Part of a small language model's weights.
Size: 25 layers, width 96, MLP 384 squared ReLU, 5.14M parameters.
Architecture: RMSNorm before and after each block, rotary positions, no biases in attention or MLP, normalized queries and keys, some layers without attention, normalized values, value embeddings, an embedding shortcut.
Each number is 500 + 50 x the weight over its row's rms, rounded and kept within 0 to 999. Layers, rows and columns count from 0. Numbers have three digits each. The size before them is the row's rms in percent of the matrix's.

# layer 16 MLP up, 384x96, rms 0.0707, rows 90-230, columns 48-95
115:502471481494491430535448429579462509486460514488567465440496446505494457430364442494513392501449485540527512502569420484471510445481412370527428
098:508586561492550463514546466509464483542538509473508474470471547440484489568500444566437530551470541559560462474612375521442618417487513472503517
092:558453530531468480437582553519494444481439438516401501573607537469532520437547523570544387476544455489474454510473539529503487456499433524601592
099:620522462571457586511459411564438501528473544529504470498507510538592552486459541428520501533563503570440461529589529532493463497484445540533534
106:527554506525492534492494404480491464460520530487502561449427592503480506543484505485527472569517510517621601438546391483465595465471410535526497
105:606470488425510543525479537571492432600509500482508460489437494534540524520489497550633443581538484522468433528547409505519468467469522500443594
105:524571525477562440565481443495380484696548514574514475483477511515539516512544433450499513470434507442560515507587489480458500475513487509481463
086:387517496443479530500565538531430492527453604495521524507446493419499554526455503411589468564498534541537518527542480404488473472478568450521606
101:431538446516509540510503525496536455550492536493569559500398535482488471546463429415501474454513468490626427529548483544540592510620521566485466
094:492571500570572509517450536385483501486436549511424591604540404520443437533500475437550329457497495504507560470512503509453544535500522474486447
093:597433475506562429530533528522446514549497481403448524477476573471495475506429504500515432525635554488499476383444514540484591541575575582528609
107:534481474525487552482497490519535468585518501583536476531515494614424471487449516473505533494511606476531639497575510506501570553482559456566522
098:497477451394517442445564548600535505473397521535525498504492564516599512516489497447508469511473564411500441448518454494470497541630453441522532
104:424595368450583563624482439495506488509416527477464512527500541479526527471517477498565486567481583504462443524536463572415536478472512487498575
112:519530416519555538543556489442403517568429532593507500475469519460436483410478531509499495568460555491534533444496523590507553550572574503579608
088:500549580462560478519594511500542505460451518543452444492470507604471578465500526521467468541506569468575591488503451502525527493434467545498575
106:584538486437558563551499538484531445468548424498567519442556456402527526421486470470496454531449513536503464503585490489486469446485576476503445
109:569559372509489611488492494514481483518511444578456527490461472529423577485464521539578534531508473574518555475487483514451542514510552416502515
103:512470507534585505541469417459525478429523536547461448530506451512431475474469501426546517514481532506548419470604514507459414489503540458443501
095:561449397496548594508359459537503458562478535528479475424522481460458592420521523486462440516520481462516535515516470515515483423562469446532502
089:523446416435552494544524436599447559485489424500401553490460482443558465503520419497509606543549459513543436366526449488431554458492481497497535
100:500516515510455552496525504536508433513534532464388508550543541487405510457524419545476478563550510566551516506484547490491553508600494424523585
101:430462540498577501511502547548456441541581486622452442373563486447460503525519502609630534518565492528481548458617494450495515487549492420487560
100:473507481554519440456390509539503544516532473402424559567586464552492499528508524521549567504548476516483538434486475524423492570547426540474498
093:563448478541570453487460574599516548542514517526474464461429538508575479564501426510469506530527510440411480464486499476479490476602514482492562
095:516483492531482514462426510539488479502512464585428500470512424616553524512516442418500470426531542429414592534523580417511509635494529465516498
110:615594429470489566477490572604542445558534435504550501544500516477458487466502458490501476533443502520545512422455457534441586512466559465577591
108:539572574436421553534373539516456570532509559484491508490395514558602497516381452448487493454595516542559518507516489481477581500526475392465470
098:556521396468448500470452532453452516490478432547543577533459399462527539398476469545518533525499479517515426472584428555485543499561423513429521
101:510447487453494494507386474419552431527523507539472514497546477496463461530460497537530441605573527551457499539496539396450546495560537537556496
099:441512486441452469497498446420514372523493440383526459446473539453518477390502488511561478565419425469450535529491474495513478598451511502526545
097:506549445455582546493520533469452402485489519536463489535532448462553497461490507515574425428481491563508513463554440548525448597542517421520411
099:522531404442547516448468555598533567505544499537544532456520453447405513461479513559577507536519524546514492519465471546507545525621484422540491
080:545523531551519485464460458460378522464524441467534499441515452488535427543607469478457507485432624417491452464514480452478555536617456529486448
106:461521467526541558526439473504521415562526393469537486385505523459536474536479423528514579547498572562556556496507434505446603518485506503535519
104:532527563521506470483451549445431570461517484592469477482457443491448526531475520515490505477455579467547459560547442531474641469490362499523450
095:491489503475601458464390500499459589443568588610435535512414442535525551523510511550465535472533546489508511457577460416439583503594419485531481
118:455449521482509493500499462482423551602511455553520585444438476550478582472539465575521530549501499433531465500533476469494481549585457454530527
104:512476459564544512464482422442502500448481422481479498542532480526445580501501581539452410566632530431508600541493539479445518524564518429507503
106:524508386481427565523462430437490504486522414477487525531547480450499559434480503468567436569486439509522640476478544488506507494447529517475458
096:525528529550474520474546451527445510525562592500474558532497537575388483425458412441593497456475572510517468441535485447469603525414551540565460
108:520447475494467549491413467446418583604434475479542498534511476496504514561528486511494455484580513423546548514453453484458474518529409419479623
104:592398457486473482515502449419505533564510478546528509356437392535500460515445512488447486516600475602546628465471486501474516454465487511554521
104:574473549409516547559431510515561506493490540502577488469539462521446488491470450560482490519462495583526557532553542473512617484607527503502495
097:635495422508442586514445465548527476515600458493489518456516429409515511502459548520598536552458553478544464454504525612475543553486453506536563
091:546404503510520466514491505470451511530457412501535507588520430446556464531447443496580479467472556580619518492454458475489570482484441561578508
099:504453480528607568421442488520551535478425529425539486473543518530365541524522438538460401581522536517471586448559553580461483546473455507507516
090:511498558515522546425496470456489578573469509536511486577502521430520423455407478545532496531513614474511468473536384566430552658516396533539407
092:597512534552530545511487549575427536494420581517472418558450508522528464560486599450512489571632510492475511442522410538414494484417508418483502
101:513453438493565510548420527491497612529528415507508497443410374483551497530551529574478487483485496439390579391502414441489523590514543470535504
110:423469442497554552516501467550470530558479568537602512559518544534534474446455486470550463555514579535584457623513499522461475468537451480516521
103:456500483537538584467462499560454551544438512544547453539455530409444460454422550411511535479600561525504496464498403510516480587467448496478613
105:522616530461475530527606444458438481526449521536526458411489450549476532419446475465531470558566512473489601448544499467457540477449513473593530
094:531519451562441477523502529445527436562506493416542492517476457459485478460552420539506570488464512495518411536570494516538464526579462560482493
104:536467536476546527484500536406541455446543437495541568554460428477441533481471502556544513547491473559557544455469515452504465581567503433541509
093:474413514531499555501420430510501471483554482482530526555585421442537421450480498551599455510533525516511478518500465364460506501572472503520509
094:385569480491457640566462523486498458495502460571490532506456528488519472499411410469505512526416574454548473505551514470406483454484457426456568
111:461528393535506501488490480537465521507424495650438492601441439536475465544450466491511517595515562491510570403521447476436512576404447417473577
095:603552415515457545534430389505485439596487554411558492499466522475395414472581463584498493506508506460549534494568382493466539532555495552541457
100:502507484519499516546463531415490481565511524397500477524550424595452624484523374487503439489444475528478569429615449525499533540498533509518447
099:438515494428525501533414522539490439491466520494540481459522510501526669448536457490469512523500463524470490502485473374545551506524498479535468
093:436545458531543645483464490570549496569522476523446551505538470454491489571554410523418449505524488573551540416527495445497525493514473476529471
098:559481535504456453518541559483483528485543415510575492518521498476505500494438568512478475559460478486589467524457379472501532525594444507465489
108:461519378469422558519392442511454525547481529475475621566539511421532541518514488490559530480470473523491557504519457547498489565516526486474553
109:500416424494548539522547511526400507579578503516386571400472505534475524481576555576539538466469518410505465542522442568529560604468451411538489
095:445553469456419444586477460505387526502491476527503453529465505526581493532504491446465496503489527565548550589496537508527520527526519479524558
080:553461528446463576514466579542416501503572460548517487536461449550542458449528499524571483403554535480561528416492468486542468520495490524471494
091:357491438538525439423417412602477592519514471502587525539498499478533516410495466496532582577480512437498565393528457444500543546468492615452544
089:396476440540570527545480429509458532520527507497540522485548532601611458588446527528426459515507568524503590537573576557444468529567469490482566
090:416522522561506548522419477515430501501393459550529412422496436465483461477487537484488495452462486490525584487508499526432500481524499541541578
094:455466551454410498422532497583472501542615522502539521443565518515577465498485455443505519508473493482447602468577516562447549445604481538532532
103:450574462458545510644462463465493455579444449483575482410481560579425513398479381508509497501543509518515500499540430513494476530511561474473599
082:460475431575489568502451457570462557565407449567555552543424428586478447481468477523609495401526483451440471460517489494460491557472495514527427
108:523497453422472499544427454518546541475510454498511525434410517501525541413484392516489460497531495506545559502538479444566511517553566566621489
105:485541552541487445553450444593465439550523517465585583492496575497464438522558505484512448521470497514421425454545454495456518619582485441435503
096:463645544445404505535516527573560473478538435459573484512548475516494501482520495499462519419581495535601511448501507511529573491540483458552452
108:447516549486510487559572469547558508539506541498532514448431464550552535497382426469536494536484612453490561456511446450495522531462599542542575
104:554445528455524563634435439497493530632493448516573563510532546599483553459534444514536405534491516516457510527455487543446532543455446464570535
098:539517455523461560480535507497444564592495398507580501513503526517519598539426506558484387461552629413508461529419519513475510632521487497565470
098:504489519503510462574490486513531474489538450500515458484491488522552481463496535535563530534450407431492498541428421523480521522536400553485546
099:479500505486459489487501643425514482446526384520559441470549473519468529494440455510560496518467500508508451379453595560514503625488483482533552
091:473495548378412482564543554500466469512510462610534508496525437508474582388506412593472534493524493524560552460484492487542498459564494539605439
105:501503478527480606617400482494479459472407524534527638439504511603511541505469488388521517510556462479465512464483481528521484521426454437418538
100:498590507502444492573457515564522511549370441407458542435452433476574597563519504479563535457470419471523498513526517499461463493450532473574473
095:621466433487451473456408418567472434523522474568479591588503566456544544482565519533521543515540489469481504485570422492477511530519554627553541
107:493532435456467487570543490554501566500543346513520475510488523543600529532545435541504328599487537495497402431545535496530538460479450478495548
101:532616441533537537501556467508477496455471439492499500461468486507518460408516468554447570500427495613616533466431519492466413538484436513500472
098:439620572488526566456544474583496478464506466506548491436482458465448530469483334479508452504543488472446421415515518550484539579549536524498609
096:491529511489587534472562457478517498501500502615536486408517472527474524408478486469539435550400513541372428525527513440479526525485444522575545
108:428621536430532490574515593464450557510507476548578404456483466469504520541529440511517490527457469414481458556581389520482503468491537430470447
099:533504520456520461495474545525484439528454383489479481540456514464496514501525554493496467459495537513531533499582470376472559499571439570589483
091:518572512484622520456554598481463374504445488569537451389548434497509502470506551527513479635526548600538488510541412597520484496425498558483495
102:475552476501456598515475553498486520529444595482434457581486505442503474434493464435492598465580509487520498436554338546528471479493486600546485
108:513484493435553519500474497557471538550433453445525475521446464500452525427539555383486491475506502586519420476613456500523580438511520403520528
109:451656505461549496537480501570464471466531399517475515475508415498466572462476413473504476467509497529443494446465437488547510551485595509513496
109:465480499465458560521490602507558485559389516495536518448578573531424549479516500426483520443548585481524485530509504574422523539456494442563496
095:488536457541557478480499494594486427465523567561477567510553528463478496460590497478573543455510467485506546494513478540534459588466532546588563
099:564544571516442606568544472476436542575593493543477470461509494618509509539501520497476548547426593541504522527557516454464593542513446520487553
094:418474404483447547501485512552505495497515459536424620509571483538524475500493501536408520591509541551582526515543456471457396492569485466520555
104:531481510459482590547572425470492550567471498527424456551368414469560513411430477434467517506530544515576498438488446452520487604468477477426462
060:460466447509622512435498525478472563459546543542470481447523467513421451461464480578578488487560461507409510507506574586601484537490491507462575
094:419495423484447472493484444529497450632494481494518466511421499495558398457426495542533558595466531516481537516570644436486527563457435465522552
090:516561462552569497517504422428520445453499483464499446451566507486532525527444530562573507461555467507482489536578467531494471532461520485578549
121:559509569516480639485513478482548439532471496513534577513553506475573581511400427471488522539477487547605527498483461435484482579425504444545560
089:491606508557433476482492530495497499659539430414543449556462474445527555542427508478526454419519507604555466465462447553491449478514460504601464
093:493528504483583464567479478542530357445571475510465535458456498450451605582516410459493388473498435530531553472535480472472523519574556513580433
088:555584417489541557481415520466457523565529502478463483577429471465526523580577523450529539479543482603505400483514452478534531516618499557556436
100:513477482462480545564506578578410509477442456506499472568522477497475496578479533419536393522478547510499467525496508563446559534505441391495439
097:481552559455577499522517501541567581537591429498466597535455428546464471458552449538532471436543454517460518478535426512470488498543566496479431
114:484535540497519578509462402444506625516468516467487563520448499610510510545493506443529565451567526544582583399467477443490665510520441517524448
085:559540481481476465548542558497463588555463381489564514506527510524490471485479464465605538494469529499417423530442481463435520476613420499409450
102:442508503477614576543452453559485613448406553504530464486470449461435599482490555542537447563430578573459420461544509460499459434494588451529564
111:557509578550515516506519444541503491539512482533622483523568519544614551475476545534434450548560497436564606530490464496508554573538495621522495
093:420569442537485565494487473536505496556500512583494539543547471567541540413548498574568553542500433429492563484476443496510495504543470462514576
104:632486500454531495523476554437478461432459543497558552488426519476447522523433517506587572471450572518492522426541531558524573561479511535577480
088:499509416445478567553418519441423516532458511547474615445490514538546548456454433509527474403481573504514583545516520458461527444564489480548421
095:507652522502408509548494518502478443583441471485611442421516540466520447486481537497515566434443435547492545542500468493537608546586569466542438
095:534512384381447523462519500513486584489420424554522554502559536484594493539470537548511499539454461452461517471571530557541444445478491433584611
109:528558500545412606552577499473405487482495487499457496435372512517480487527485521464478450586475583468498489538579532486413531497489474556520504
094:468457537444506478498458481466516511645469594572461509502567484532500493478531500439527476551468478473576490413489455480420477559501495575498601
105:464488492609539602441428418470478537528475564517568476553483525439438513483510414497556453589479501453462547543512558552434452531539518393522490
092:556528512517419540490491516486483454502544598504483426480456367575462545475436404532458526534541603541543499487506509504475493560431555555492503
101:403497442528448558611487483454466543521488531490539578497571443442477541476484505591518500545485450489511581523516543363395447545591394475545501
108:574539523427507497592464574509391510584396484411510511467457537517418518471432484504506491533506501485553555509546420507504561438428541415471451
100:477545397461430499496526414520532522567484476518530566415431492428431499496449468431578461482530467510514437562557575535486442534406465516539613
101:485466500482469609453425468430537588535423434454519376575529454561452463436523497485504392507517421496606524527493541540474419568551425422570548
095:473470429468440475411450470457440522640461530543524499562601508541462568509507499532528487535521486516458425506562428539545508597493539582587497
098:544523498424455517513457511513500489471552473505558566466516480537527510549521408561421483502529416569586481445592402487482482442605494437491460
087:515517430575455529508544524493419529518469576512454470514545482543522460545540564407583539519497494520573494487461476575546495482436536502521572
116:504575397539530530512515524518516446473447561618475550503473509478483474455510516500473372504501497582562496454523529511539527582472519499486454
092:448550509433462447500567509555519577499510388544564439459438490518557454496472431568448509607520498541494497531548484511555547480518497461523572
107:546511484480582458621524549447461482441538471504453499419586466528578520436427423614490506546506551557535465396482472561505527532530464451521481
104:499471542511504501547463567493490473521463527463516562446461444568487503522526491476579561456485528463499512493496368513496451515620448471527601
090:549527610524414524550509470538449564520448500518515471535509473570465569563460481597485509490492492511504453564482486611463464475626463481509476
110:468495413479510486496542469506513512600447474467526493535537417548464628518492411563527514520509523535510485458582363449389491620569527462526593
084:577497590408497444452537507469460525498508421547483447417470394457557411538469518516448480468572446463469530566502468487483397462559413512495442
096:544469594565427590496518525384540474470586465563525571552577368444521504576443412527547457533470487487513490530487546499449476500601516437535553
116:483526486511500489559485513465517437558476445560589560431447420518519454447532431444504510524526574483566536486499357534489477544534418576598476
095:537478527515481492447431521482489462577409530512479495500468417509512413587503463363602419534417577459570516518558509541477528552503392499551494
119:476551494461448580581488496503560405496515486494495510547496447522554470498463413524532455513480495482537491391612472482520445521490499461480512
094:508573458454483524546490481461466465514564387505496488463480422542439489373495384446483519411486443484442580535500476461547490540548626476469442
# layer 16 MLP down (transposed), 384x96, rms 0.0707, rows 90-230, columns 48-95
112:526433475494551540478478525524478494548542565453428568476505472462576521592416528478519473567407464497468514504559567580435544467488579458441500
096:470510571512512424602522425626434483496564486416486566453518513365536521522479428486471406504473553461539521473490489484507548432576500446497523
099:535464494507523549526470505517624500455468559437516453561528511519547472446456508498461442421451454533421430528525540515525502468508452447449502
095:615568515519467603463525453497500398533541426464440469533578461454504573521502477476484462442494487554404501484545489532488483470435522486432506
107:409456449520527514562524447488465551524485536477503495546459561417414590532586457495525509455455514430502424498470478554490518522502453453489490
104:518482405451502389518501562508515541531404498506576489456462484553485590481525516507500524407473418577362502517467461440522523534433603520450551
102:564513530492455392502407508479493421505545594504535438579558441477493437491522410482437535479508571552543525515552533523431505486453463470571544
095:506549539460502457508571435451493469527505524501558462486485517551472544519532461485434524468494518463460521551463469421538508546479474427519485
101:458564435596456523471454508516535518535565450437522472531509425537579497500471533521456470516484414539465439501508500463454316419479613498548478
094:455514528451529502569474454474500634482520562462471505453532459589464469512527516507511647523521591482506507560525513542474463409474489471528518
097:410452497514497477532519512522491529432428541532378564497430481510467461587514439544514537537554430470536528467424451409498523508474581535481563
103:442485548496387518582502519470522537480518580495594561478496517487497594597478603477523551521503442528494608539513591497545515470420479409556558
103:489408572469473464527530532444458520475412449578490441549490518527515586543523557565528455506547425474604534541542533440497428451513528498466493
106:539387468544523612507500532474496447477497463504453474476525520468515434582529566501504442454461534401537559500422523551465407516509482489438499
112:422469499516452588554505558503534461457413464513396543532501475565536410568587516525508486571533580533540412528486510479486477455523581516449523
091:422448500474481491446419511593446411541572504465495442553443470478513560477483480538594439516548495523433538466398444453573431553545505512550573
117:509490486455508444471457471503546507606547475414531422419574582421491576434519485432483471500473480526564561591431484510360506437507541496517493
099:508547438553498531496527533490551455570533551511567408516508577431424523456626492420519518468478514482446502506531532490588504462478482446610477
101:564380522555568447401530419476460414555500498394455462575533564517440493545550456485533600533444518416537471499445474435568521511543516479581507
090:523482492573503600569455427546488417514418522467533474456580502456534556410502597554499480492510524450491419489492551620520557505603498505517496
088:513354566434444484492494569450431511527535479412469471547514505507412455538492572461402475508581507459545531508522521436452482517524484517451533
097:525578537517484458482527530470473510465441501522427404457461539457558563571536474570438432443501478494487430514436590490515426416522520512484481
099:526442508534515560534530530404540459460468474538491439480458508494459459482491472542571513567459495461419400566500442514623460484525495490516542
098:504517463426561508510569544532510483470546443408418418547548571458551512432565568504401442466561500428553557462570552569486597584384418482505520
085:397384513471487477493527493483537489548477408484530522445515455495478523530426485513491629494478521587539521531532541498419607427536461499488479
098:493441442545434565441502606545446534589506551511551481524445404562502479524509609567467447500513558527492540583474507530578540463518444514568488
110:460467511578535615530531453581519476523529447429505488422497505448477509429586611459541510522544467458490554511419449467521462546487496466464494
103:609517510532483479564579550572404581525534530551586530522514501498526543425576490610524559496613504493498463543514427462483483444516556522543519
092:464392508473483535469549564473526522440489527492532439580438579541525532556546577536480583451451456554474464523465532497596511498492477581499514
103:482459457505568554556434538480459489495530450461458655527622493570495572525457508568522472479488538515386456473497443527544422540488465421472508
105:492539635611544422488495526456658517464522525530569499505547497536428515518475477436490511557423493543519464451444525452470505500437505501481539
102:469461563598588591560511477464487512506485508439557439500460535510472600474478424502502475524477470547563479484504521468493590503529480464488501
097:494520557574553500447551572492536477453531549476538502479497591438490559498549517517532503469467447533550496533443404512618410543509524564476482
100:454496536480399488539512512479511491581506553472504411529489488497508473493458509562521489495482432505456491511574498512506507585492503480531511
102:410479475500540528495504484606500557438442563466488541491606576496484484507583473567566515461516449514614501493523523522468519542499530572418485
100:566480495564475560494513454402503487392469500515491529546509559487566529524564553528556534509448460549440573584520598419501513480510465465531406
092:499480507567508564488467530489419435525554450358457400471414422548474491526456495490535501414523495520405473576535472483591402521511502465546422
117:454502468497554527503503473502488582530528533424444498499502620588434542502511523446403467578558544405467473569413465486454514512442508501477501
099:519413569540517478479502444432399621604515483442430418537475486569349499544524517541450453522522513456491500416428489490468478492495554508492512
097:492469587514471479533468529533566500571476481427498560447469461470518517526523587490548470486489468508545496513452497454489509426438513438503501
096:487432544488514486449576470487442519569594540509548537516523538542425472452510458429530531575386454542434531481471538470476491424404489500467420
108:536633511419483449480473527441456462473485512503487477465561522525446484501487561437442506595564538530457523455380600433514515479497510483517463
106:455580538520575443521542510429506520497557487413538504574399572464522506539460518578527504527498536559508469464449546541512533497447514568568472
102:512491512430548570610454484427558493457555564481419475369534467499542497520392501515423424528544413542466527453505468562446491423428543535467448
097:505447507482365492519452485450453558590415504473455562536422497576506439554519487478530437392531456495543506526548489452514419525517438437528566
090:593569524495543513496555480614495539531550470456376490528463574470469485569537509540487494571544455438553500437472502546500472436444536568410534
101:454480439512430535469529499520559561535490466482439446504448444498494447418522439552492518540567515428466504391549437554575429478541505505524566
091:436520459549482513564476620465553639488508532536623498476536412537539551462454444531440508486429513518557423475454472490526521553528542367463534
094:515535501483533511501576431465529510460557566459580572459446539481393423520512517535503433551460430516475397463450591534432445437469481448525657
097:557520533495538534573438503588542467586493509469469422515572504502595465442539499607521487498549502554465540397473524402486556500468513498483482
105:520469572487427537511563508429504441455493543445514506478520518511493502444551476482505491447479473401516516490466593514467448625529515481405486
098:475490549450637513584439456558520524460531475498543460490503529465535503444472521441452496396533473537500444541482448480587507475483535380452419
104:587460538499498466527618571519494469528543585454464542446484488421407478546581464488510550560533468522612571533506512455464476391475508460473470
096:584531470595529598574424517512533485542526527551531465472485510493493541486498593448521574491445531443497431509461465499512541478483538482524430
102:519466480492580420472575470478403562441511529414489496493476531426424590547574554473503503525541396527586620522432512525565482482487517457503453
105:492461431471462465491487439505428559519592489490489504505540457470519496590457457557437462541491439566469516435498541378496461525488583478406489
092:601555437537469505464446452635484451529527410477547535469485502526536501450446585466537530379424434586525531480494438518561480491445513480482424
111:538441525539520539555561537459555473584525457500504526436577547510473460554507414533412521554465596480548474509431543576457578486520444460540527
098:561436481571437419531544516470449507482506571521490411522495572648579418423502495503477468449515492448540492620600448446516517499484476524571544
097:441599422486396521508508518447458531578451452436520428575456491522452555541507450634444476433418496474467487477484498494524483552560461428478433
094:480446537489507628430459414435496522551506462470406505537479474438516465603385561495573490519455481546485424464588491509513536507400421426466529
095:450493540588494490453458444530523471468531475447493478473544506475495535396554613580490532435545436481437536451567469428557436452574474428578576
097:487472492498418545440472521431417495560520547550536494521484534558529551503481555478536548399465514558505511453558544509628543512519588508537507
106:573545420515512514454504457516492469500508472467541438578473556422442543483522531490402444451470466520465482484486480516610514505555468497463550
106:438456442494472490526511503406499435580519479453444446475555521550426509559492523514497486446593523509505530556491578525419513503463606506484514
097:533502432469518478494609561553590484529524443525540400452507546530503463511483450492489555598571497499417434544526502430517465465532500496565523
095:578405514489483495557494523552590561520548538473533464468531476550552538485496538530542466504517504493520425504562409536544411506490464417523491
092:519472550459597537593511427525467535414436531436434542522404416494536516460444473486474520464502538491557529532486507565554436543542512537412401
093:508467501497543535470614536396472465504484445480553401529511437488441454483522516471497552559477487475457483378559576460558406516557509568536560
095:544498486538498440511526432590513497505536496507487450477462519469548435423512488525496500456445446543543436513533532419474462544495485449610528
096:516473502482429489478532475533478433543482520606532421521517480424452495529451524436464469512477482451530516522494543610558490479639544564571518
103:526513447540600527496506471544607411584514455456491488521552561468445437541543608566487498451494597466466475468504519580525483425481595542483501
090:472545561493483472579482459538563491550470521466483569417464486523485488477451499534485443478550561613487467505440448447466488485452514453578529
104:505448573482540491508488498477481489416538478469448454541579520505546476385464503492511437497623511515431423515494480591533445427544563560436498
099:583516579552529532516462435477486478430482544524552554482393533534502475517477420482496450496453545433523559514506511568485537538600427518454517
093:544493574486557578465523554467489514476485468467455455515573477540546470556499473426441440488513504505483486494492521544572519396513507492474512
103:478491575431536406533499428576532513613555497448546455451509535453494409430496480457500558451457597411489588499549478466473450492441450502516539
101:469519476482505458519473490580566511598464568460623486454487462510409499477467440366471391466445592514568536489498473453503439501485545451480430
099:586463428566449435493409554435549471447514544428443553441373523509485558522584501580490456467416439503528493483606491492504484490542522478525390
105:470521516491500511446529449467500432425514525476567535581516529506482507525469447440436487425388514457500459434559495558590578479503575509489471
102:473476511460519619507414513451585430454520451421527510459415517535563577550492563533483537470491478450499521522444486523465418503477451568491474
092:498333527502472530518525414497541456468571473455484468554457458509497435471459513457481435532472455504539503427561505540596421472567435501540556
098:591488496547445486542516518471512481433558537467483563481612555529564498451453509400451430472544544480496404511475444518453482467464494538642500
101:460491450561521452487573496560438537465568398544446499393496517543567570423523515553458541526518560497514585477569488476532485564556513539479591
100:548506559525597650538578467481574525542426472540470537498485480500453557526442497532532662496497571584499513426548514439520558575493492527436586
106:473548420451540420448598461547450562549485477540500604475472537485506549565489466533417432614509514532449412433446519459465540498366433535569584
105:578550536569574488527564555467491448533461439439554545531519543487542403493508469502528423497531522560449593478479518501478475540405498476533586
093:460514494515406556508531564463550413511535453476467423511466474485490392504510451538438502408458482528476500496548438490494492490587476482517496
101:478464471450520486464431459479449424575479539496503552572437489441607457517461460513500447483487445527547499426550596480587468486529488562430512
100:560443545511506521450512496418502432423498482505493505604593404412545447415446516556442513524477485503493498476446450480455500404423586518541497
102:576472439444582591537588551555465505544433523538549488568507443510485560548532526510443503409497536475482389437540480394534497448505408403434410
093:430465463512433506481420448448408463511524516490461448466443484439540439571408519451494381459591440543461549466455505466577487517464560596457488
100:511512500538519509499423557480504490483445521410506459507449554509431487470447516543438504402467565535478460525506402474584482529508537521481438
096:569588500503543459570527393533523432593425487418500499582457428505501511497479544338492462408504500481526468432505497396507488537491490431477496
101:555461414536637514447474433453614401489480403492511440516538530449471498492555566464454521429493526435405442538455485542568467538430545452442481
100:533501520561484525389504523412467500424395554503589542505578425499417556515476488454508519387476588476461437495491524570559540487418454567559547
100:517441500540461501528583480442488509457484447466479537504567470504498518562475475513484425490446504508585412542452490475538555541443547437514540
097:453497374514540576487480465578445392486537465476490493504586542406458474496513497535550522420490436489447466496575451484540503423507488399556471
099:567509506558569465523371463462507479503538471462532453523523481494489479460502484477533417428544505541483323495543401483511562580445533539436437
108:518446517511489536516542429459527509533467567390469516534496493396510459495480508425449478498461561635461472439423529427513581506446523564524530
087:559513528527469504543524522521471495502495455472510424569460505487552485474551472557550491464528537475485516498503400479571491529487489445525570
096:458514516470538584599572461513528513488460509517407501510513349473530475493472485516595402434475537527552382434546431596509483564444517553481554
085:414508526533441529594524488482545542496449537534443517494459516477520491505484563434539582441482490518493440478455498449483465539488484501519439
116:614418517363503450509485437422433449476547467476410518453505530517528480563496408410442524529475427500515459505495570433471511517432488451450585
088:465558533501475547525525556535572504568439522531495459516458483591469443578509434514518514524498436496536486428554540438547501539501463532448604
102:543527441532491564579514482502531475530599525461555436545437383435504524556570537461488440418480563459434361495567459566585525485515558513502424
090:545409540512422457508496532488511480556543435445531508514499438517472496468474438526490659538398590472476552463569492508544485557555497476517554
099:519503488573495492537473501465532566490608518458517394389558502461530520495513515418520551516463575589555470503550375466508472438520479511508431
099:533499490434538581462535430498574475556573509451466556594504480523538452558432576461434503450505418497449463409526408457486496448514556560463545
116:551556534525587466501465471411477547477518497506505590491401526534464492439582490479501533490512569492496499445395597498505476491486495562416414
095:465506589485399550520450513579431467552474556563478426477503439529511584513535544487544458500531480447532563494562378439509475423519501467510488
103:504488517538524543457524479496481458504485489456587447496480447406374529544552447434506512480399493482535436452528463512438477625596502575533469
105:533451522447515504518427410533471543514473530424480476515528506526606484461405502478401536462516515522476542480413467487532553526509459530412457
100:585530425563520543560578488460598435520500519498500455600522501536527483507535488507445495467432473568542550463453532410489536516488544463500433
095:492476572519474507483478460582539558443529512400506542417570530463552476540504535567573573498409564504506481509462550457431455471454539535537477
094:583494482498401422433524498551474480499541484549524439408435444530488421523549572584555472416517485487582532546481521476505449482568477511576490
104:455482456440486493518543506515521514509478496503522414404501404494505452531547538435442545504458540594484475466489527536604504446501511507507510
091:473470504527515437464536516472422548440493536493502468466568486489516592409404440555523456598541477498461497557546526557495463467506491469374510
098:471462533556539366456584513546545453395434482493518590453557518452539476550574558519509448584451494461449497492507574539539528447388537573465587
098:540535443373490500463498555564574514517388614529524535510556457457500448515406505469451519483578541571491547538538614545464463593558466475494524
106:560576531543492494484557501530500578572594513611514446498596520487568567453510544468507518536447489505407463501426430482438564517475483473498481
094:486405407519493542506502430528473485490468445497531616540533498464550534537539355542472577512511466439452496505445504485462444459460406530498543
100:495574525488514538442527509564511507503492520448458490526452454499464507418487503513465526389566321487544525549512424557531553524471457543470523
100:532482487428528471489427475505510441566584502451456482445482482463500467538506406499479523529579473463504450547420506575458425523572525498424435
096:461443521566457525583554505558476527518567493479515447417446494525518437435525495565497489382521550552554547488542512575510519544476528495439516
102:533541494493610506524531573395598510534542481418433510425442529475456554493557422436456510581446444526558436489416485475519482427503454493544592
094:586516441427473525487448491520472490443505550367426577442436459460451504453515488540499535455502544539509564573488395534534509465447511462450505
098:644465542437527430446519591471566493480523404447441515479508557529551492582461472494456511509512430517445467504564562437555525464493463530416507
091:542532480494499537501385494496500431571470425510424535536533483482497493591515434539547508506509539470481438510513439533484474494501456453526504
108:456508490505585462443455528490539498458520574584478427466500448481519436488483486447501486494449495524531459453572482574601443486498489568411440
100:495528447452594533638563566557513481521496503488426511594485517489497478571587492482458577537476512463492523490439490550508505478407418525502589
104:449599529444524458391429564511485443443521528428438404537466443430373555487432556426450482500537511553524485473443472546539458515515492435388539
100:502474546533540474496557522459581461540435468559530549417572481471405490394550504508571532488501453496522564517501468430455431566482577493441541
102:479536520570499537541504555487596578482518517489536488489458434490493486551485542559428513449449366483493555528607461536443517525551447440518491
108:549540513390506487476527477499519544465407519500519439535448484469446455538552395523444457564521505486553539420496478543534448531502496585455480
088:571486581530556513519486493524471528538536549503433474552493414493448550488458480556457559440511522533516521538581442500552492484428508452498557
098:535506510629459544548561430523448605509575552548547448552499452508554492593541554523505437432485495507572568519443490513517516485420465508435547
116:465526415446500532464501423499518488489535506589457411449467494554565521471434470549564521461488453528409486445509421497453483483512460469535531
099:428462541453392490579518531471496568449496509410491456487474414573485457469533510510521483534460488421472425584441522535521513454542442393493457
114:501413533573455548565542513494490505488534589386414469549498540479591496578472559510574422528500501483573597457511528484509516410479462454446529
102:567488448543554562525520502462478512476499525560449397471527453465465493470541552473500504425524562565445463507524428552577551436484562512528449